From a checkpoint of a small transformer trained on Wikipedia.
Architecture: no biases in attention or MLP, untied embeddings, normalized queries and keys.
Training: a variant of Muon for these matrices, 428M tokens.
Each number is 500 + 25 x the weight over its row's rms, rounded and kept within 0 to 999. Layers, rows and columns count from 0. Numbers have three digits each. The size before them is the row's rms in percent of the matrix's.

# layer 10 MLP down (transposed), 1280x320, rms 0.0343, rows 1144-1250, columns 64-127
092:518476468482497518458541500499594545489475465475493500509516518521498506457495503565520487493447499470447496492485502493508490506476491514530517501506524480496513535518457486504503503531496517
093:475490480494491475491438462450458514487525444562462469465494494489545504486460472478505482512523510475523490532502504525476501518472591491482511542451508537542523515476472517522494505482474499
099:520520486487474508565500473493505485508466493522540473511485517531501508476504492482508511514502519467545499509476489509534505582479522508514508465498497513493520500508515473500526506502518488
095:497501488461493520502521505500528488449518505497491471501534505490458478509496481526488496500455498488516538509497497497518525503514488497492456500472512504475512528518471552532510468513481522
102:569491451522487495502525480485515504504490496504467510497593542527505514481458501520475543522474514504463468475501496536536490470515502502537495479514485493480476504542496493508520529485488514
101:528493518509542520511498530445482494499474502502509481496483521500527482538522498522525481521467513520502482507471513491523497511468506540532473492520491498480474474405477512481549501502513492
108:480509516476492524479512516499492503470482519468500530445476503515505456532461462504497516547500528514492487515516556519487495534524478445448479516494532510478539547482508478467515484434490501
092:524515514501488517501497489470524467505513498483523484476523476528494492478469518503489521479488486451493493563525506490474510499460521500493542540514512502509460480510457491546473496537436543
094:492466475516494473509514485496501511539461524504514475488504547475515473481501516488544495530506514487476492475465455509479493490504477457493504494491501474497529483498512531512516524570492494
095:486503511465487515523538508477510442510529500494521532510488475485464542466535487497536496473497470459539503483485488508528503496511529485469555510497463500438518505497524487516481471501553428
105:509559501492498497517491486489516502504461514479436492524469535486512502502462509479524550517513479481541492540469516503488505495506464434508485501481502487516484483503506464478507485515486525
092:514495443515505514502524461523539532524499488456497475526487480551492482483507486504511507524485545520490464540515496504516513482519526477482484517483488530506503484519493543451504531504502555
096:495466492538499491508498525521518464509490494495526478483510515500549518459506493489485505513483474504488497510478532467490534486507535474507458500519464513495502525459503474484477531479523462
106:486510491520491488554548472443507509450522465532456506479493511501500531496496529501493489511508505494503491509495541488493540533508581473492527515496521519510483535468545453497470495477487483
097:548513525503524516526468504522504539511507467499594512462507522485506514483535466520473493497500514487498504520468491501522492484476541485513508484530475504503505507526547522509494480523521489
099:511524508514509555567484501515513538489528496536543493505569500473473476539547490531492545501506526449475491506531535491486513534470537475472470500518498519507449490469476542503500478542486502
100:534549493514460528511479502543494518477521526470515473494515492490497504491473517532505514503513549499492516479506516484510531472506509529511526552468527486518488519494490518507512544510478524
098:492514473457458522478498460490556488501490504500449501463518476492528498455497529478430478511452540524513477481486484495519474532518504497521520497500456496512492490530485547514555491538541473
118:529488474525515517506489467484472485469506457484490514525522494490492512502562538461504489497421484506499488480495516468475515515531515490483520492511506466484510490524515509518491504504552497
103:525511513488539485517487498450466501505495549515482533519478507492533483517469543475498490483506451490528456504493498507466490497492554518498518514492514496430535503500499513492471528430490527
102:461470533501480499510488504494585542491514474476514522482505513542546492509508496504492514525531507475487505510502497516513504467530527495491477483518464554558516469495514482523453473540493494
099:513469500476498508491522491521498503504480531457506457503517518497499514511486520514474488506533525534498530461482487522496483510498520492506483515512526500449511503492548503486469482474504529
101:521486491505484518535512477456520538513468526491534518510497517510511501510487534523508482503494526515505496484461508513505482501499510514528497499488506466544535489481518478522518474478450468
093:493507507498468505481492457505541472534479501473491512508485504503509527486526501514538451478480485533472527481441484507439468480489493483510565488502525457544496485455514503479509524488508508
098:493518484539482496480452451472478425512459508497507500501493499494522449512517490526532514469502481526494487530500478530553509507502520541543477455500524495457539442499481537549486480434499513
100:553494513532462492550460542484526527502523475490465475471525498480494476475531492534501476474487503470528474492513509515498475496481522485470438475537509539498495492477490528487523540496467476
100:505522553487517520507491427517536498466460489460478522504487512479528473502499486492502502501517478482487513532481483509467498465507543507458507511490479521441511502517492484542472525476487511
105:509459482541487516487469501465476499476521476492487528510473449496522504469459513500477484454490485486509503539516527532560521524541478500496472523502482487498468500503492527492478488488500516
100:447463519508463497496472491494566487568516497504516497485510492475524475460466498484532504547527508493511530489477504536508495531513495558517571528515545478504492471481460456498493460468521484
095:496507526503469505562483501475468481477454470530504505501500459500517524519501515510424504506515481517499501490559510491449508514523568516555454481515522495460487522482496499501465476503478476
094:499535490501453528476506506503425475515552500472525502499521486507494530507522504502541540496515508488496525458518456503506517497453459502474490529487511462511498516498545525516520478548524498
101:443484507547518508505530535498506503511464503532498480484465484501509487478449516531481479471473538478477490477499474441513513530525484497531504494522482511546463483498489543549527490469492530
103:479482532456527557511500484534485513519476533508495526485511508491493479533516540505509459465507497516474480523475454500497498520502467449479489500498509485505503467516475505474527488536497507
100:487531512501498523505503519475505457534546449499460466501537500467509513501529462472492485504504484514543473498489521468535522508491484492523481515494490491524556480501488488481495505517486481
104:492490526534521513474481520535528480466495493475499489497499465463507504525516506479486525497526555527476500491494446523513511462496492548486502533481484494515494493502511498504544542520485489
095:529531560511452513523519547472470486541460474471514519522556480517527514513478464555504494476493487467506493512553507515443473443507528486516493472537511505520518546506478493435505468519503466
096:452485465497493496514498467443508483476511494520471511521539461462493493493504491494459511523525482513464540484487538506493502481496503482528443525451528490448485480526475515526501527452481508
095:525523479509513517480450516506512492513493522490462492529530492464516439515552486456439459475529483497479496467499500519489560471521489501512518484492509488473491519544506492552506493491458515
100:480467508509492508498475492477536556499509536531486503496505466467471501474507509530470514521475473547497482488474471526516475516507459527533524514497529500488523514496471497474498506486499511
095:480488491518545515497516487512492498510489511527483443521555478554470500529478518466509520503496457508509520474459490498485477502483485554451488480511512515460498491466488534479525492518506482
098:457530498478503492515496527528520462558475511496524546526514500466562474480510458476493519486460517499466506508519490541472522555495526499508486419521522513508434510496529515547480481496494521
112:503532491482500493516498552492514510480501489486515487505514538492474527525471485480485521445510508522518551472527581486493494469498512492513524490494476517452485526512469484476522447521476524
097:508545521532515469518511478551501515508500518478492481470522535526524518487485466489507479564460496493503512560494470499501516493502523479484457504498485484556471486478490479523484504536497471
097:534498492468487461481470497530536492502482532520524508534485501510486491491495512487535539550531450505474503499504539521486458532512481463504536526501504526461490509480500498492479493529506502
103:469501516498491444525511509483468496526511487451523490549487473507495497495514486525530513459466499492529516459502481557483497504495480519510515512524487500519508486491509491497474501526486525
097:484460450490496508539513490455527507525479491544542458491488499527515504501509456509450518483527493482521499477499515489529482511519531446504499543493511513516489525461481536490437495516433497
093:475474483465542471486472522474435490488471474489484528496475473481521471485521503480497499510531502513470494523505497472522477526548518537444481513535460479478506482519500483503511483509499525
095:443477466534460453499464500510486497472506495488531515448506460530528497518498486487515511543470495482471516478523489529506462505479501489509510449506524511468507508521533501489494508500530429
100:505502529472491476459482489515499495491488522525481470491490533525482485520526497469535480556470483526488500492473504501543523506506483504488503507500488528419550501459475483488502501496491502
090:503527521475498503498495513465531485468507518500463523475499466526493493500507533497507539485508494492497484475495526497486507484522518489478506476500448493491523495495491504541510491521494456
097:494508495489501505499456456476494532455508520531475497479480488492480498521537516481497520479482562486488491469500440485510468484549518496491481527492494533525524509489491486517519494484556510
096:474538510505474486477493490494433528508518475516469461506455468522538499507519512527507516479477454503497504533511512443495592502494516467515482468489439490518544474505509485506501522537514512
101:484525499490504506497485490464489514488563468445446474502489463526504475499488477504500482536523516492488501530499514525479443548482501566474500443509516472528511473534507448518502525545493518
094:510527515515541460472495478490504498497519547497443510471497520488524515507511474504514516477508543545467460487480538508450545502487506500515501481481515522475517526485495480501493489513480503
093:520501506453499553482528524523492548458492511511516500481490558533554506532471499561560484492495497465501485483496514490549519509488523476487492487500499531460536466481487482471495510508492483
103:473513506524461496497488487503524489505520467512464464479512509557521467477503506455457501464514533481462509495501581505512518497480504479469487525519517488461503469509506460461504518492531536
095:483487508507497549501459521545491529451533485480500525479489525527528498508528477521495473524487495455494500520492498529522509470501519495507499512535483497489508441502543457529449448489542460
108:484493536455520483495491486515478496488473505489540500474542515481496532511535527490543470517495494489516483517520495522481524492521519466490520515526496507482512510528488499485477467528508474
097:472461490524502463505458526522418503504492489520517511497464520514518513491494500539481483503493505517522523467450534491483487542463501526519499497503512531520559535499492507474493502486544478
104:476499463521535467496502506492496477504547525484518436477495460531492545554518513478486504503509500476505477525457506531487491512519564479479493517489483522484510479545499505498551491465520499
103:558534512509438478527532481441535527510474470488534494547466467515506506482470469518480495494501498528482509523538495524484492487503482524528492494522511486501464503460487493546486542486501489
098:523485467482543493505457517510531474450485509524499494517499507473484500513527498462513496486497539546496496557498554497523495510509514482478520480498471534535499525501485499493499530517544470
099:535490518510478465534497504521505508511483536506506519471437479494519486493469500490519491563499498511497473501532554475489496497511466477486489524517476485495537490436524542509528482504502501
100:498486447505513526463489542524531517478469530467497471491516508503503507510523487490494468466476521503511499443448486440507491475532435528525516506528479550491482536505477496500527496485499497
101:504503530501463486447533479498448509471521470496484546460460529500489519531479478457534484532490507505493495504492485494510505510479468501529501534502497476525506497508439452541482555490491512
099:517543512506479532528475502516473540517523472519502539490497494522467511543507433525489477478467488503480523479531421517464488482486480478546445488518521501490470460497513536494548495501542471
108:525465483518506482490474522464558490510550535533517534490507513531528536468553566493497474480523546508492530551557447443517520486490508438522545482522518465508482493523464502537457503522470517
102:453489501498491494538517511501500470518509502536525504480525505523489477478446490522544502544487451476522489498488527471556524523477515532467465489527497518494476447502458478509452512478494450
104:501485471526529517499565503488487488454469511503486548500483485467453474526504514519510501461540490467475463544497489512504512502481446502470477479510509517464522499529495493522510511499473495
106:522536510505533563512500505501487471499503481489531513521486448500479513481490507502493547453510530516521483490501452503472554503529487534473512537493517513501497522525518487490460491463539433
101:535475505524459519484525478516513513495495512483464461506480488496494511497463540463485546501542499503485500470519541472471543511495499542505503496483538481523472531469500479504507503462535533
105:491516509538491503515489497518491466505534520498516458517532483473475527493521483507523547493491510467536467464512499488510448485464533485477502506495458470507463510485493506525519498515467495
095:457484416480481517500552529505487483516470505473483489499496467499520485485504537468494534471549511522487522501466478497469475420489512485500523510479482544525515473547488535485465488500531496
097:493510528496518499542533454507481516512505483453499459542533520491483505522485512480517525481448497518484462512505504489554486472523462487536483462472497497503481493529532476446488537498437503
103:493473510505464523510512487543488500483499544513485456474507499480542546482506470517507502489548515496514490529530506510469500547500480500570529499505522498516514512521523523526487506495507465
095:467512523483491494466500522491523556519511523499495527529508523472544466466525506498500525442531504501509539531514492511508437521505504530503497506493462546479521504523453519552482466513489495
139:465486538496487525499541491504473507513475501516554522506505457516536500466534497498495531489472480510500536473495539488524546519480462476502511512500543482487508506503468482499474518539503499
095:496493485552503462462517541474477484526517492464478487483505451496510497482519521492479511499481510503503503465490521458494523482489443478540515505503466477455476497461470486489516488497520522
096:459515518499500489509469495509501467503504482493495504504483516528509465519525522507518518530469515510490521483520527492544529514509484522512524490545494496487508480493483486486468488463556493
095:583469522472477541542526518463449509507459524552488541463451505485484481536489492517525498470493560462482531477506495511477521534498495488505499470493503506475514541504517471511486479521495514
090:496486516509499492463529525481478503533509496494545503457470487495526493538522467454496531555491457497526496509477467468474531543519498445490502468525505492483494494445504504492502533464522485
095:516478516475511507491494538463520553543486446498441508512512469503547511511519483505473535494516495487537501480537529500495503477497520479467484543512522495511520519508499576478487507492527508
093:520523506550509495481532518449508462499522496547509513501471505542534472449476478532500527522456499470517514463496452514458491464464492454462494498492491518515461521519531500483496527497514478
091:470509488499478467509522477537422492477465509508523497507489534540547501461557531496556471473525515471515528548525477536489521503480484487466478509517508505510526488579495484472469503521514485
097:546463543499462520495485501501492511486495516518500487502485537497493509529509486451486474482476530528489476491488487555478524514477540483526465543518508479499497497489487510471501513464492507
105:480467499488495524534503500500510530511508503472520498485463501472522489500453503473507536484499488509530553494495473530498478502508503494490560497516512457491520505475498461478504484528492496
101:508508501497492479527507548464462472503507487520507534472496491521500490491505504512520521521520508494462500479509485501500509511493491524496482536477504492513537465543541481520494471447506472
111:513458487516506525502544531525505469486492467502511486500494495563508534491551504470508473485468506518468527504521465476503507543484524523506498462503501524495526505490479512455497503526534502
109:505498491547539492481479442522466451487473530553559492488508489504486457533555535527480492491518527488518495525461476534520481500516471517486521446476498507451533493492478464493521472519499490
091:532518581488484491468469489504490512459516514476509507483472524498522575532496510448467519495547527527502510469517509511523487509543501458492507509447491501501495464470482497481485527519518550
102:490483515491468495467494469530506511486467475480493478494480500486494494492461491546570507503456461527473545491424515510451502512478476483531466508511496469500523525544512514516505488493498527
098:516515482499515483500481483515497487540528490533528492504478498492489521485552500481506531468450540463513489536488453523495513469489495485468494519566541515516508489482515483525517469510530491
100:508461526549514555486494481499529516533448513480471509511483470460488470515513511508461500499503498526494497507537541509526519520505521477535496487529536516490486499478499469500497474513518478
097:458518473485475462481463534510509502496566486489514499452500497518503520528505503504469487506500476458494493519449506508546445453496554461501461557464485520554511438521480495510520528524533457
099:516482496460511517502519542468592492497491495484463547466446513533415502497501527515500518470499504537491525453528478489495497496503506501444492508516524541516524481482492498520509491478501495
107:514590509485536477516495463509501524492487503481548514514505522499482520505489482474483524459508482475549494522512451519483532501556489511500518523534491501486449488475496535500493515490457524
096:499507476563491538488488461504518562513466505494522535518472478534508469480498476497520507451496503480543468507479499468495494492541488458495517522512492505483514512479524453523486480562513493
098:523506436502498498513484486539515521523486488539487512454491456529489514527504495558496539503506492480478504516481534493504472494499510472543502543511535488520483445450510465526528491530502452
094:470514465533458488532520535502529483518481458479528507490523512462533502523481473533503485484485516521540520516484494474527503550502477508526505521543490498513504491533504486534536472478449521
102:473502511508499489512490500496515530498490495493565508499488533500472495491513481528513488486475523485447486513501523524478500514468492491483504501513492500477502546512473497490485530500511501
096:487497530501506475539485535503518534503502506475513468507528536499484513521497497504451526513505498458478505538492522502518478466561502492526495493511522500514512515493449530461494509564461529
116:511503506488533461490514500531485488496486514531453476484479492472482490480486526492500495479484484484466525524538534506494458485527534493502507465519493500488465484515486472481494489539493502
095:480501471514494465515514535462499575522524507526542496519484521461533475439496492467479514493478468450494513490475502495496507506536498462550475495486493455537526540492491499501518555562516542
089:492494517458454474543471445495478521511523481497498526527524474482528486504525518502471491495460479477544548469493502514482477510510467547459454533478512478473505516498483502510509476486498523
102:526504484511515495514487492488491511488522508494530521524495518516520479496503503510443540513550550514540516487519538469473486512507486533518535466554532507462500529483500442506491526539512459
100:495509470514522524513512478510510532471491513471483517495506463521528500491501482479537500544498478464500466493495497511490515523483511509492482512471505480507530444527526489522536517525493464
101:471480528468501429496486505509520474538516526492489525497491475509487498516511539494496512485564520513500499515480523503487468500505503478539501532461544464489489505480531498481497476474485503
# layer 10 MLP up, 1280x320, rms 0.0951, rows 1145-1251, columns 64-127
099:491484480495499507475486480535488528511516487515490525525515492463524498533469528474505514509485532473553524522486502476482514557510501527539519525465514510483528489504484461472486506467468566
095:490477493440528508495504489512544517526493464510510529527496491495476537519530488504499502458474467485509476536488490496534482441491476522488474527539549548534499515500476472494445505520513520
093:480515494495495500533509503514480433495546561500473509492526474542489567520510482498479474477484482507501506501498527497498509549501495486536516477507504439484499470509482458489474462524519496
102:466451510473487541528503488501477464524518476475460504491473500514476528535541519465492521525484515486459497518502511545492467542468537479502494501500528502502519512517499489494528490518486532
095:493548494510481533496481525539508460469491513524492499448466503499472563521513468509448482495518493526492492492489506507509527487495468448510500502532498490511452482532511482493507510548532486
104:473501508515486496509546514486489486477543460528508477516530536475532531500462462495466552471542484526474487521507495453479506546484492517497480509502468548523517488481484485454466553489512530
099:478509510515503466498500472539518498519515503518504475502526481456537531501567513482567493514500552528494479491499511493553535504545503496511481505484514484456469449442488528458494509518509492
093:507502463526501539535476495532510461538513477504484510469513523524480498490510455505516542467466493517489444489529529496500458467458520475483486527520498508503540499472461487548489518570513519
098:483484502463526516480511508494548510523518497485506492503512451502499532463462479484526505473457456489484533474499495476534531546527504505502471524501493514474497532425533499435474455521503483
104:502486456515487507516481570509498488506527498481493487544534507451481505494510480492475511467504549507514511476484524488496486481511550462511471499461481514489477522415535508480511527522523517
099:515507491510521440476458490547507528455493527516493491513506495492487508511450478492482493483517529495527487510472491521529518515506492564495536504507496517516539546525530483489500481509513512
096:447457515537516489527465500492466550498508505474505525492519479470495542511511556510502523527502494534481523507498501520468496492447488504532501534505506482485532489486458467509523555486489509
097:540504475488493524494508486509540504513479499508493457491505480468481510465524470510481493541518513486490495498499523482469488503509484512460465478488440584470454502487512519489481488486521467
100:533475515467471518545470498560496485491495469473491510566486512525515514484521456479452490513500482480496481464478519514467489497495503465500540514529508510484506521480487510474476528484515525
101:513489471511498479488499514529507499499529463515515506479487492446510527505529458479505506509507515469535461495516498495540561496463492526509486521497502521514498532520484462511464524507492502
102:485509439470520516525526484505480467508502518516483529488492488474552487522476485503522506546461486549549518468446519504532460501498532510477467530471476473507502500524491522522502528487510514
099:503510466538495483533548504495487476482494451513498531523535484501471503496482529492517537511496447461551466528543551435504455522499493553502515498522487513526486489502475482508504493501543506
109:503497500540481474468548523521472510518513487505492484512550491524488510563516513529500466525480481513530514521517528491459526512462536519482502527527513474502506486495506507517458537504513500
095:473474503479508517498541517515575496479564441513545506493530485483477492483516489510476526506511509530463538526488510447464516515488454522491529540497487537541521539511524492493540503528462477
101:476474500488514528482486510538483499509499505496464463478523503441480516500503508507484515487487515468519523490488506499539493539487503531558517518524460456469531509517479486482470501463503533
095:530493490570500522498498461489522517495522494506483437496506482494509521465526492472465508460477521520548513530494519491512489464476508521460489510504504537518458504440509454506504549519491524
099:490506506440505498534525481479468499542504480472464477498461431501496469501448500471502490468459494485514509534513483479498535497477473476490496486475552566529479523477516483510500495506489500
097:456514485468447474507518475501505468479520450482512489458507459486496498496549511551472459514491450497481465515493470485470477457457504555493550523517513492465515492478480513504492498470503516
093:481507548457503472466521487523488470492535498466503495492481492540491530482522511509437481547452505500504497495532460542499530470515459493473548534472487532524500516522528515417501509508484531
103:489545477528532473476476444506503486480491470508554488530544510496516506515468488478496506475472494533513512519524501522507462517492545505482499507542448489500492478506485517495500492504514541
103:541488524471527507525512492505490473477468480535537492452470500473458503553509507505492519541481481508522494552488463499458509494460534539507493516530493532503500507499477512526503494519514515
105:530505495503491496486515510463484451460538492501499482492525488496453555541499498535508492480487456536529505501508541451488529551501518512489499476529513477477499529492483487455479513513519487
098:484470488550495471546474460493515483463508494497508501510531498520512526546508495531519500482531488493538536499509476498517528466520540484493512495501521474475482499500553527501522515492510495
097:473518522529513490485527476470495486484537528481534467557510496523506516505459508455528535490501489469487541501523507509506459502500464523528539503521473489518481509465525488500512481510502460
097:534504485512543462502487473489489468530485488517483487508492520523509530534560517483468480490517494519471502535504558500487474497491486542514497503537514565515478506510501517524530451478504514
102:417474499481515488513521493522489516514518466547486519492526478553495504515524496493500540511511540506531508516486504490526485523535497486503495474542480495514500497490501543507492519526534510
099:489502528499482503486449446498505498488523506524529494531505494495476494494498488507509487524516483497524493493490509530505489525497471505526503487494470548548510466472475498515524542547471504
102:499534505494527491471475468489481516503480532468500509482504543482476513537471504543529524480481500471464539511486486522486544537495506508531494515493500454514520527445473477516533472495492489
102:494527491499498506503459510475484514483552460450471514474481535476555467551449519503475482469517532489494491505486491477480507493493490500451525545471508515460483487507525510474497510459491499
097:524491489488472518499506536491509459511547489479494528512501515543462504509474453511533455510480522469458488503516501494523507495507520532568510469475550464532536501541493476471550509488517475
100:523483561489479514492511511557556525496472489521485477463513496499475514500517509517481492528520493500509492475511455500518537469520486525472512529500512502497523526475557455468534522516513553
094:495504451531485513506512503529535524510547528450535558495525478453555515505474512507523446508498514457506479503515444467511520480494515537532531494477488484488544516460488533496532516539552504
099:515523498500540487525481518473455516474496486527503513492485489489473481524511455570494482534507513495481480484515548515472505479487527501533501469484524504492511516479501507474497491495477506
099:503563517547513524556513440516492532513494486501474497518493453509474496525481510472500493518539535455533522594475524526506507516549527510466482465499513535503491562488458463517447482521503528
096:480454467515482498507516483476522476490531485491563486493502528461493449510512511484494464433514517505512494473544473482534448488532517508536511570521510490511512491484493560473504482486493490
114:478496514453523533524532482462503517522506522472497517456494537470517487473495545499515505468485502530542427498551520492454503478513487521491480569503518533526504527492515486535498500499510480
096:469547473488491524454527508476487485491465519521466531535487503486541510504504489485480442502500498514511533490508495545457528508469478515502509535478493498501481560511510503463483545514510497
096:447508493465566517469497487465531481447537475478535487491521514523506512484524524511519463517479472531491492545526546507517509480538493491488518521508469514501528513498498472449483492505530496
097:458491518472499503465493458468483530542463509490507482483484516459503512479503472424437471529480517488500541539484484515536478555479509516470508526498478536469486482519511464460467492488521542
103:495474508486515534508497478542517562483481524501497477448491516559483490474522461538504477487498498506502516506487485506536477491504438421457542567470546541505481493523495485507505517509500528
098:512498486500504504511518508499513461456505485543533518468519491497496453529493542513522486479491489467481488503460477504487484500523551524478489519469499480492451490510504438483522541498522423
101:475512498521455526493516509475487518512536517468542436513503497471479488498468530505490503556506517527509518506515495477489503512524500461486494480498519512501424474501484565500463521479460505
107:520492489512506503534494457516492504506505471481512457455478492487503501519469493533508538544515513470522497488539483489449496473460496490508465495496510474521435493519499460460480565558467528
091:479511509495505514528521511492497544515468486493469502537470476530479538497465509434529481501500488510509506502507493508459504481493466475523537506500518473456509512505463499459529500493516519
097:437522513460512456499500503466510522509474526485524482484487542511491499538508456496505504492507504509515498506477476521459509519513513511503514463499459506452494505468499490461526497512525542
101:500499484536478489481520514466499486485545465521507499495513506523481487535500518511497489552440511514460522491541529514499457482467497465477493508504525503488475481413489460492509525528495464
097:487431475476513533465522501496527484504496483468539504491491515446491495521528473497512486500522491505468439480468478503492568497528500432492473510517493502474526530476467504480509503480464454
090:527501500483561461507525486520500461536471502444490508493468510529503542512487484516506504507483494490501571534507467500496496549514494488495480512492525494500511520513479512532527500534517495
096:510481458561490514488524510527490514512499566524470510488460541512509513513466489460541557463507510514526498534506517504492508502503435515480491500513508527524530528521516497494571531502505498
101:546480518505495503541523505481494529539499491495505519509483534483505508531526480536548521467491496500523462543478479511494542491466537462514523482488441492537499522476470470505526474489511491
102:513493500522572458509433471508514476488472519507499523512507555449502502510481465514516480481482524547496516522505453494518466491495528508512486501474545483504535459464479539534500492531525491
104:467460521511497501488491519499510515490500482507470505495498493493521457484479487474538507508510496499521461482474466487487476517528494467487514497479478584509440485527495539501494515495526485
099:560489495504476502531513484492459500529474511491448515513484485481528531500471489513495508486522491503505471492522566493454502511472471493493476548456455492497529503465502507507474504447497517
105:471524524473504484468506470463467486499506484503493476519494495532525476506542501464483512525539530472506492470468474482516476507524507460520489491492490467481494523520497464461503492517453518
097:520519450505489484525482509545485519457486482477491443518511495516476519506547499491521554525456532470482500508451497503483508496509538468524526488527518506492539440476452514512517494510495465
107:515533466490499488544509520450531477486473518459528486496505523507494479517548505490459501512544528516526552509465509507463503523514509460484488501519522498521471524532442557501450474509494501
102:512473528516466508538531502487445456504516499492493525495527529519460492488543489492513548514522524480528515518510492474526513493504510473473491515505498517482489518466526513476458446528439507
100:485517475463513477475473537498538502521508507470469516560500484524488501517476442543464512510502512528482511493531487494519489513461495500474491490498477535481486476469474489489528514465468486
099:496482500499532487525525499517456524551538498491454513490477509489529551491549492496499500510464492513513477494475441518454544542531527524500469510483488481501530508521493477469482487517543465
101:515470425486504491502527517534537498526470462484484543482494506472499512496481545510543476478497525521501509506482537532488497506505494526533488479467526475505514490471470500491506495505519536
106:513481418514555490529490452511485539513506486484555515493457470440503491520497490493478504497492484509445471462482519503505476471491481462492549486432517512461473511488517492466475461492503516
103:499468513497478521504480463467492499508532503516476464495489472437515477554520512518532500515454499475483527492469506527501507453503508549429482487455502439488502556506478542491494473466511503
101:513471521497471486493483512532499534485511525500464500501485515452479481518540525533470509518478522490530469495526485490474461497507516541533523501523496477463522494491476452528487476471491539
106:503506446530523499531478513500478476469509484499501477498528501511485493524465539500494484504556484547528521537493484505451492501484510488486488501493541511498492521490473502479524473495498504
094:489505506493476524503452480500444497474524510503543453493500528478507516504488467519481508464472512540503492519503503522500511456484521517490533547472429498477492517521524474522519494520482496
098:514468521480548489486519444488520492524506545482502449462525505463512496485515493477527504495502513512544519544485552459481456537494472492509503460490528540493461485447506507497540497533511515
099:498500540479506542468513477544473518478529437545490517507484494502498494494505496475486511495541471523502499486495439467473499500533477465480520498476492512516494520494476444462486523557499481
097:516535460475489512465496488504451487483479494486518518516490468524494556504458492519517511467469489521518468492517480505457486472490542482453501527524501523509491546475493480494478451491466504
102:487499517511518512510527465495492474481512491534469468461531486481526476514517479485540510509508531533570490486491477534523510498510504547496507495544515494510453591532455477505496500545499468
101:502526480517499508504497495481498534466517525513496515484560475508468483534474458554532516541496520450498509514515450492443498535477508520529478513543515521475541486507510496535490525510480476
110:439469477494536524499508510520468459544472543504497497483478501487498502496488488481523496482505502486452514498531521472518512500514491501523534491493493510461511497494503521488496550453545519
108:515465485522516495481504493469491499530535517497471494497515512502501500543509516504483513494543519492512537466540519525519473485509494524519491497501481515459504476469480474489515490524520514
098:513526512540502528492530504506489542507520531496507502518512468473471499501469468506504439486464484508496529454492514461488497568494489492510448478500511467507502528477464491506515563490480479
096:468561488503506519509488461460426530481480579488513518451579483493485484514466474508481507487492543511513512506459480542478468488479535470489511513460511533512526487486501503502429510494493506
090:539486512496521469497487507452528537502536504493495516476544499478521507487471531499466497462523489534501516504503511513523468469500445537507524480471485509483582479514504510470517503509516480
094:511487477467502507482514486498525523463505477492477510476469500502576490558472501464522457560492499496518509483493527473535489518511511503484495503502511468497493488532502500448495520489486500
097:470547507469485495557530509506477526507535478490505475497525505481487504489494520513458483559464505511502526538490538461501461506541459541509483478501534496506502490500493487521486502490513479
098:543519507478465461503489504521459540503547470511494504509509506544463504463508466488447481540496512482505527514566467479489500527506519502485523503466474488485498483527526489518529501523506505
098:543494513460500509504516499503462520507499502481446513509502515490487490516523479506511496507468496528491479504508518483472518519518483478494493495520456487520530479500441508507482522481546506
107:501525468535514532526500457488520459472458465461520545500446487468466501518529494518533483527444508479539523489535503509486527459531466520495490482468496492512487496486497478490500509463490509
103:456528512467513486451475482539496549504470547501470493475512535559445508521481512458477467516438486489505528516525544473490498511504510494462538492453488521466468522513499533446529490477456532
104:504498528507523499528493464513486460543485521489468496531458533523494542497493521515511502461491502514513480506523477460512461505499494500544536492495526483456501484522499505458505534488524469
104:546521512510497536495502511491508482500525483494490467480494507501497507504476504483526517463504500493490510518510514501478498495472508475562527508448488518479478495492475519472511495476501528
099:499503510524463510526530497511493467486514536535474530477537516497499538484497516522495518507531524449506524523519462475538498525547502509479512433512524541533495475439509496526511520508490528
107:483521535489454533532499461480499495492536496503526473523502516483508493500521516521525486493477484492511516523483551454494494505499512496479491556518487521468506475506478473473493492480458488
098:502500490496493492479472474524502458553487493560462481511519526554499530527530493472468513483502531478497486502500483488494516510546465536507504497531534486505484507497518495522520469533524507
099:442553482495535503503494443492558496538498506483505430523495491508474502484470521507461514495498464504496506506525480491517546520500486461483523479475511489531504500499492490462437497507524489
098:552476455539492505484523512518491535527508573490472484512517530472496479509481511493551475476476495529558508533511549522476501526507526482466493492488521461472455539433509496505482531480568491
099:468510495467488517516472472460523509521506505524488478465489568493488502500479497528507509479507488458512499525487509486535513457498508498493465464489517459499513549493530483473477466509514487
103:523519562534481483477510509508493524521466551487513474519484530468475518490513481488535502510500501536523482558455443477439509481503515511484475491492493469509468498510506498474486555511519534
098:496523506532513507500460473484480471511510559484537527501537516533506527508470483495466502505520498509508494505431510467502513527483464529462485482458471504520491521473458507495556487497481496
094:482513464504537552467566478460498514487479520521460487466522476482530474459505489500490460508485503496506481521518519464506476467485466505495492528486492551493476525477532518468484489543509527
097:495493512463528469488501499543486490480484515494450478519534476519474518509530558435514501508522490514474486462481478528460463459533461500532578489499567501458466504507509547516548504484519494
098:465469506490526528487493522535506529551530492468499491513464483486501509529506488440476532515520481507512511492465534522510476481472503532530504523465526485534477537524488557514473507497484488
100:503497457522520483500499543516499511517529500491494492511506490541540544489489463550479505500452483495483510530509486513483505499494486465508474506516485506490535573481448484518507531525526488
107:485529499448499493483506482522515526517537473484523498475499488558493521561491540491464488470452515552478507473512538474467491500475553488466544534493494498472485498471462533478476506503542472
102:490462487472515495500466490465502537499534480523488467469541444498508492535493467471527471486472537462520519534507504484498472496483516474483499538505484489513491496491524537492507508500497554
097:485442541496528503509504490498492520512511525499493503506489494470529507494557441506513475525470508500495530532473497503514538502479463502494523528501504466511492538473515531503504505522498494
095:505491515487483509510501492527511466497512535524489521496523474526506520442487454490479502513506495495508482471511485501515507524508508450456468544505513428541501523531515502484510495544472530
102:503479479499523464478505503465481514536461507483510489521500516487507496481525501479457493487513520541532439489475549537460544506478472484505473515492511495566481519476502474514475487464521468
101:488493462515512494505505506536497517501476544487515474497483463513514489498490528467493526492504485489473517517475503480521501484536482547521531516507530494465534551506521494485485485473510483
094:524494428475447487465500519485512522517479465495482485471485514458500493475535477500461498509516509517521466529531484512484517512563539519475456501448503504516442534511529499466443477458484473